Part of a small language model's weights.
Architecture: tied embeddings, normalized queries and keys, capped logits.
Each number is 200 + 30 x the weight over the matrix's rms, rounded and kept within 0 to 999. Layers, rows and columns count from 0.

# layer 5 MLP gate, 512x192, rms 0.186, rows 338-354, columns 0-63
173,247,194,241,155,172,206,247,236,169,182,158,180,202,225,181,181,232,168,227,186,154,223,172,189,197,209,221,178,181,241,265,190,231,192,169,212,192,203,204,185,143,156,222,153,216,187,180,146,194,165,188,163,245,209,170,171,272,204,142,172,241,220,205
248,238,215,198,183,214,204,233,182,184,226,153,227,268,203,253,231,218,201,208,198,234,178,166,154,220,236,215,201,223,242,152,160,238,204,206,234,200,178,199,127,197,209,170,209,212,230,238,196,166,181,209,221,192,201,132,160,208,257,202,222,284,184,200
184,211,176,233,158,215,265,177,204,186,207,253,190,153,214,206,208,152,177,174,220,190,238,225,266,214,193,267,164,192,232,167,236,205,201,264,201,221,207,227,220,162,194,222,204,163,187,216,207,222,202,149,153,258,269,201,182,200,204,170,218,171,202,184
236,229,191,195,184,206,218,198,190,186,239,201,215,207,240,226,174,210,177,191,214,210,226,146,275,163,188,218,190,201,164,293,202,226,215,219,174,219,167,232,254,181,224,220,163,159,178,208,185,164,248,274,161,201,191,155,231,183,152,143,184,184,194,193
169,201,227,229,195,190,209,189,202,249,229,215,245,163,171,182,150,139,181,201,197,210,193,221,220,199,222,245,186,206,211,181,150,191,207,243,196,226,218,250,206,202,219,221,233,174,180,191,167,207,238,231,225,228,160,159,198,190,218,230,197,179,189,235
202,185,211,158,199,153,179,170,207,249,169,219,165,220,228,240,234,216,110,150,214,218,249,182,252,182,250,196,205,173,178,146,158,203,200,189,194,233,221,192,178,188,214,180,267,226,227,164,192,201,205,186,218,226,191,209,196,214,227,205,186,157,215,206
180,212,194,218,219,199,252,196,155,232,178,188,203,192,199,179,174,185,168,233,251,219,205,197,202,211,184,219,167,206,214,213,234,223,170,188,158,182,201,214,202,179,159,190,227,226,207,214,224,185,228,179,171,178,227,204,211,236,159,166,247,228,211,215
234,179,194,229,167,201,175,163,197,204,198,206,226,168,211,163,162,206,129,171,175,144,223,197,183,179,247,163,226,145,249,175,205,251,184,215,251,222,202,178,196,237,193,164,233,155,207,138,256,194,191,232,161,119,142,210,158,198,207,213,256,219,242,223
147,156,137,252,188,179,239,192,183,230,205,228,218,154,196,249,225,181,230,186,154,231,201,203,249,203,127,239,193,249,237,166,212,198,226,192,224,228,221,223,150,180,162,182,225,191,187,165,232,172,199,205,217,248,186,212,183,192,220,140,175,209,202,220
193,250,206,176,192,204,217,162,258,226,229,211,164,259,187,215,204,179,221,184,197,182,213,233,255,192,210,230,232,174,231,223,192,252,208,177,213,245,195,189,179,244,243,230,203,213,222,211,219,212,212,202,194,182,200,193,173,206,184,161,185,210,178,298
219,222,180,208,173,220,184,181,184,180,223,191,238,216,192,196,195,174,183,161,199,176,160,187,165,155,151,186,221,189,213,188,204,268,227,198,178,161,213,204,175,204,182,227,170,212,202,194,220,189,158,151,206,188,135,258,199,218,235,176,229,243,163,204
182,216,189,251,295,156,233,237,217,180,120,172,189,157,179,171,194,200,274,166,195,203,219,182,273,208,195,211,257,230,233,184,229,236,176,231,198,184,151,186,179,162,159,132,184,156,232,160,226,219,199,184,179,194,223,187,183,179,182,190,216,192,262,190
194,201,238,168,201,142,193,173,178,219,177,183,284,215,219,212,202,200,259,196,187,160,159,189,207,188,211,223,160,157,206,175,230,236,195,261,225,206,128,238,150,133,214,253,216,155,180,167,212,163,201,220,204,190,276,224,183,211,225,177,226,227,230,199
119,163,157,208,190,225,134,215,172,230,151,184,225,248,206,193,197,203,243,226,244,156,207,192,231,193,123,195,228,261,245,199,212,242,210,176,253,247,243,165,178,179,202,213,198,204,189,233,229,189,246,156,153,195,219,179,196,198,199,257,197,150,206,267
208,176,201,202,193,176,204,271,222,223,234,212,194,212,214,235,228,258,208,167,232,158,160,195,174,195,196,198,232,186,238,167,204,228,140,187,202,171,229,186,223,177,232,198,214,167,188,206,213,165,176,219,247,195,230,226,201,193,175,198,129,195,173,197
173,183,235,206,179,209,188,209,213,206,207,191,179,238,217,245,221,266,156,194,201,193,247,150,235,172,227,158,217,196,269,246,205,159,195,190,182,169,188,214,130,176,177,219,169,189,202,188,155,172,155,202,201,237,182,268,188,131,216,209,240,232,260,197
237,241,136,166,165,207,247,163,172,149,261,172,181,228,215,211,227,262,144,248,247,188,198,211,191,238,216,242,194,254,178,239,180,272,242,244,216,174,236,242,166,113,184,242,155,142,140,242,198,258,193,173,191,229,185,134,184,234,171,198,194,225,200,240
# layer 5 MLP up, 512x192, rms 0.201, rows 338-354, columns 0-63
151,165,177,225,234,223,224,170,246,239,182,210,214,216,187,234,150,219,192,161,182,249,196,210,223,232,173,245,201,241,201,211,216,177,216,164,208,252,166,176,198,204,212,142,195,219,166,169,258,205,233,194,231,174,223,203,163,212,192,154,177,209,191,223
206,195,228,183,237,245,199,208,203,220,173,186,256,234,211,156,138,183,217,220,252,234,137,247,151,189,198,248,184,201,134,207,203,238,140,205,244,190,226,193,211,173,228,206,200,173,228,222,232,207,158,202,203,198,162,187,179,207,261,189,169,176,159,213
231,246,149,194,194,207,220,169,178,177,218,203,202,207,168,162,115,201,238,220,223,203,228,209,190,190,184,199,170,219,136,99,221,223,198,204,196,199,225,229,254,160,202,198,172,187,200,179,205,214,218,188,164,168,189,174,187,195,220,166,167,164,221,261
135,217,173,191,121,176,201,224,233,186,141,219,247,172,176,207,202,195,227,162,202,220,175,227,201,209,216,189,188,179,223,165,233,160,218,167,170,212,174,123,202,184,248,197,195,253,157,216,229,147,164,154,220,219,242,215,194,186,247,190,193,224,236,218
226,219,234,216,265,248,205,214,169,183,158,181,239,206,224,193,231,208,201,170,133,199,239,188,175,224,207,236,193,208,250,205,181,210,219,210,237,217,188,215,199,217,180,207,222,215,218,184,236,206,205,166,186,189,186,172,188,218,192,231,130,182,239,201
156,232,176,188,168,186,245,175,185,186,209,184,243,178,159,244,176,208,203,243,230,217,172,196,246,198,185,133,231,169,146,210,207,184,149,242,238,152,203,247,199,188,197,152,180,224,208,194,235,198,165,222,168,192,161,209,247,206,171,170,204,213,221,210
218,229,201,207,221,205,213,191,181,200,158,243,191,182,177,195,201,163,201,220,166,153,215,208,184,160,172,224,189,194,145,212,260,149,172,207,214,212,163,195,174,129,175,242,201,147,217,202,260,170,248,202,223,180,250,184,233,219,246,244,159,263,241,253
201,243,226,195,171,219,187,223,249,190,203,172,200,215,251,188,213,217,202,219,254,207,226,176,248,201,209,216,189,251,182,188,239,156,184,245,181,170,192,242,220,209,202,176,190,184,173,211,221,174,138,217,219,210,217,198,254,217,161,189,161,166,160,218
197,201,199,200,159,174,207,135,242,152,201,147,174,148,181,211,210,237,180,205,179,173,203,171,180,199,198,121,146,180,206,170,206,176,244,210,183,212,195,255,191,184,217,225,203,220,234,191,212,223,169,216,193,212,193,204,142,234,187,131,252,172,227,170
239,228,214,179,165,182,187,143,249,205,241,220,206,143,221,172,226,187,196,225,199,221,204,198,156,262,172,242,189,209,182,239,179,177,213,239,246,238,190,219,222,185,199,196,163,191,228,218,225,168,187,208,113,217,184,191,187,184,189,195,225,214,214,182
180,131,211,267,138,212,206,184,218,201,188,228,266,202,209,174,167,233,167,194,194,276,128,228,202,252,161,247,208,240,194,209,159,198,202,204,284,239,221,231,223,220,199,154,280,201,192,228,233,187,228,167,205,232,190,250,155,269,212,159,168,144,172,170
209,155,221,235,223,240,238,223,169,250,221,151,144,204,227,149,172,155,207,173,234,197,184,196,184,200,230,170,169,193,171,186,183,202,185,145,173,213,183,234,149,228,206,133,207,224,177,195,220,267,155,204,236,192,200,160,192,227,208,197,192,234,211,208
211,228,221,264,180,172,207,190,224,205,201,207,154,198,184,279,191,193,182,206,227,203,143,228,134,212,148,184,136,213,188,179,204,174,133,199,213,181,232,164,233,196,189,167,200,204,172,228,174,238,194,236,169,180,231,161,212,206,209,228,194,236,217,206
183,232,175,204,166,205,249,221,172,196,233,212,215,182,202,213,224,201,167,175,252,197,253,212,169,186,229,241,233,174,128,215,94,197,203,162,205,168,175,203,237,204,181,168,189,275,180,155,225,188,176,245,218,214,178,201,190,203,228,168,165,201,161,134
207,263,172,221,198,249,203,184,179,183,159,177,200,176,182,218,216,193,216,191,230,224,236,170,227,203,204,191,193,159,226,191,179,227,245,246,181,231,178,191,193,177,212,225,216,212,218,196,179,179,183,199,177,203,191,195,205,274,204,256,230,208,201,216
260,200,207,185,220,263,169,188,187,186,263,177,205,249,217,182,155,198,226,158,148,187,205,262,181,173,249,167,181,190,211,190,233,267,188,151,174,197,190,172,181,219,220,176,170,142,167,180,166,168,188,187,208,207,170,160,191,241,201,189,216,258,183,163
194,244,198,198,165,224,233,204,140,210,211,204,166,199,175,212,245,194,240,195,209,183,198,164,189,198,220,265,242,187,213,193,204,214,199,217,208,191,287,227,173,180,186,165,201,211,134,230,172,224,170,177,164,189,172,205,233,239,184,212,141,193,241,200
# layer 5 MLP down (transposed), 512x192, rms 0.118, rows 338-354, columns 0-63
205,182,168,182,242,168,177,231,216,210,167,206,207,190,222,205,243,229,210,219,171,190,195,209,193,186,240,205,224,213,186,202,170,172,206,184,220,193,214,248,230,192,219,162,187,206,211,205,167,174,200,227,230,209,259,195,192,176,193,296,123,156,150,247
196,211,210,132,220,245,194,195,148,180,219,212,149,154,221,233,201,195,178,140,148,161,233,217,164,188,217,220,208,182,200,201,188,186,180,221,172,164,244,157,222,190,157,180,207,219,150,159,207,240,179,201,185,166,186,153,219,199,117,190,205,190,219,183
204,151,212,156,200,215,177,228,195,239,176,231,216,187,211,194,218,227,185,185,264,139,200,217,194,190,220,209,186,192,203,257,198,158,203,183,196,185,222,196,196,260,210,208,189,189,233,195,161,178,155,230,247,196,228,174,186,232,164,206,226,232,151,192
158,227,182,201,197,213,214,173,229,168,272,230,200,172,222,192,209,223,159,204,254,237,248,162,192,163,203,224,234,234,163,302,249,197,227,232,184,195,236,211,222,195,182,176,170,194,192,171,210,161,230,234,169,204,161,176,234,214,156,204,204,176,167,201
212,233,214,180,192,137,223,123,222,217,231,203,123,219,220,182,227,204,227,203,237,189,174,210,217,198,192,193,172,193,163,123,157,205,227,167,226,157,194,239,199,249,214,225,225,234,193,226,238,201,185,254,187,209,245,219,203,202,187,207,241,193,176,233
289,193,205,176,233,225,190,128,197,183,158,165,193,249,130,208,234,223,222,189,182,185,193,219,213,195,246,197,162,225,218,196,220,194,163,173,176,168,177,212,163,172,187,232,179,180,208,169,154,201,198,198,225,231,158,186,217,208,194,203,282,198,187,210
181,170,210,202,211,164,184,201,172,218,211,184,208,219,153,137,239,228,212,181,220,166,208,215,239,214,242,212,238,190,222,230,256,238,184,181,213,202,217,190,179,183,186,182,185,205,219,132,192,245,210,179,228,232,203,224,133,214,254,211,191,215,214,140
185,239,190,205,191,193,223,171,229,191,246,240,142,221,203,241,223,160,220,173,214,204,138,242,233,157,177,209,213,174,233,164,210,225,165,185,251,210,179,194,155,206,242,206,226,236,201,235,200,206,165,210,150,203,237,235,245,203,136,161,248,240,218,220
161,221,214,203,195,202,167,215,169,174,198,163,236,229,219,179,214,180,198,210,195,221,143,166,189,188,180,192,226,178,143,179,202,224,195,195,214,200,179,243,152,253,194,103,240,204,231,175,170,193,180,181,180,174,212,181,227,200,176,249,183,229,160,237
221,255,206,244,222,224,172,221,148,184,197,190,169,255,221,199,220,207,262,165,201,229,130,173,191,133,250,209,201,145,207,201,167,206,199,218,188,211,203,198,182,198,201,232,210,221,220,247,169,172,173,187,183,211,265,229,208,186,207,181,199,167,200,202
173,208,216,216,243,204,202,162,161,182,253,138,188,229,194,143,296,190,202,182,230,189,209,204,254,186,148,242,170,221,232,198,216,169,228,204,155,210,237,167,213,191,176,149,174,222,221,114,138,171,209,237,173,171,203,153,228,232,185,215,233,243,213,190
207,209,165,197,196,238,173,144,229,218,231,159,201,196,224,254,187,235,177,184,201,194,136,207,152,171,181,200,198,201,210,211,159,197,193,182,215,242,211,179,229,217,251,269,239,185,182,245,176,211,186,209,204,269,175,204,223,199,195,213,199,175,206,215
159,252,213,184,289,242,208,179,194,181,173,213,178,227,176,179,206,198,188,206,133,219,154,197,225,232,233,212,227,132,209,226,205,254,182,195,233,186,202,177,254,172,228,146,216,192,173,174,246,141,168,214,273,124,180,199,208,220,264,197,188,209,215,190
182,219,179,183,179,167,251,187,219,217,221,204,206,136,195,196,155,217,239,281,232,175,221,188,125,204,255,196,192,211,242,243,260,194,139,192,209,158,226,179,153,248,201,208,221,176,219,222,197,179,204,230,188,158,215,251,141,206,169,233,173,239,234,163
231,185,230,211,198,177,212,169,234,228,206,221,248,192,242,218,217,181,195,196,191,217,198,189,184,258,224,219,165,223,208,209,241,168,202,224,203,164,241,192,162,220,204,148,205,184,228,212,171,211,203,221,218,179,216,230,249,160,182,203,234,194,201,196
146,238,147,235,171,158,193,230,183,204,173,166,192,158,218,183,238,182,234,231,225,192,211,163,145,198,192,203,228,231,205,241,186,225,137,234,248,221,196,254,239,247,206,214,207,217,206,217,231,147,195,232,218,217,218,231,196,183,197,184,154,212,161,200
188,153,174,243,236,213,198,293,212,186,205,200,178,180,243,184,207,211,246,187,170,229,155,208,202,234,164,195,212,145,220,197,166,185,182,209,163,199,150,194,155,196,173,164,261,180,240,158,224,244,209,196,181,164,167,276,199,202,184,224,188,200,199,148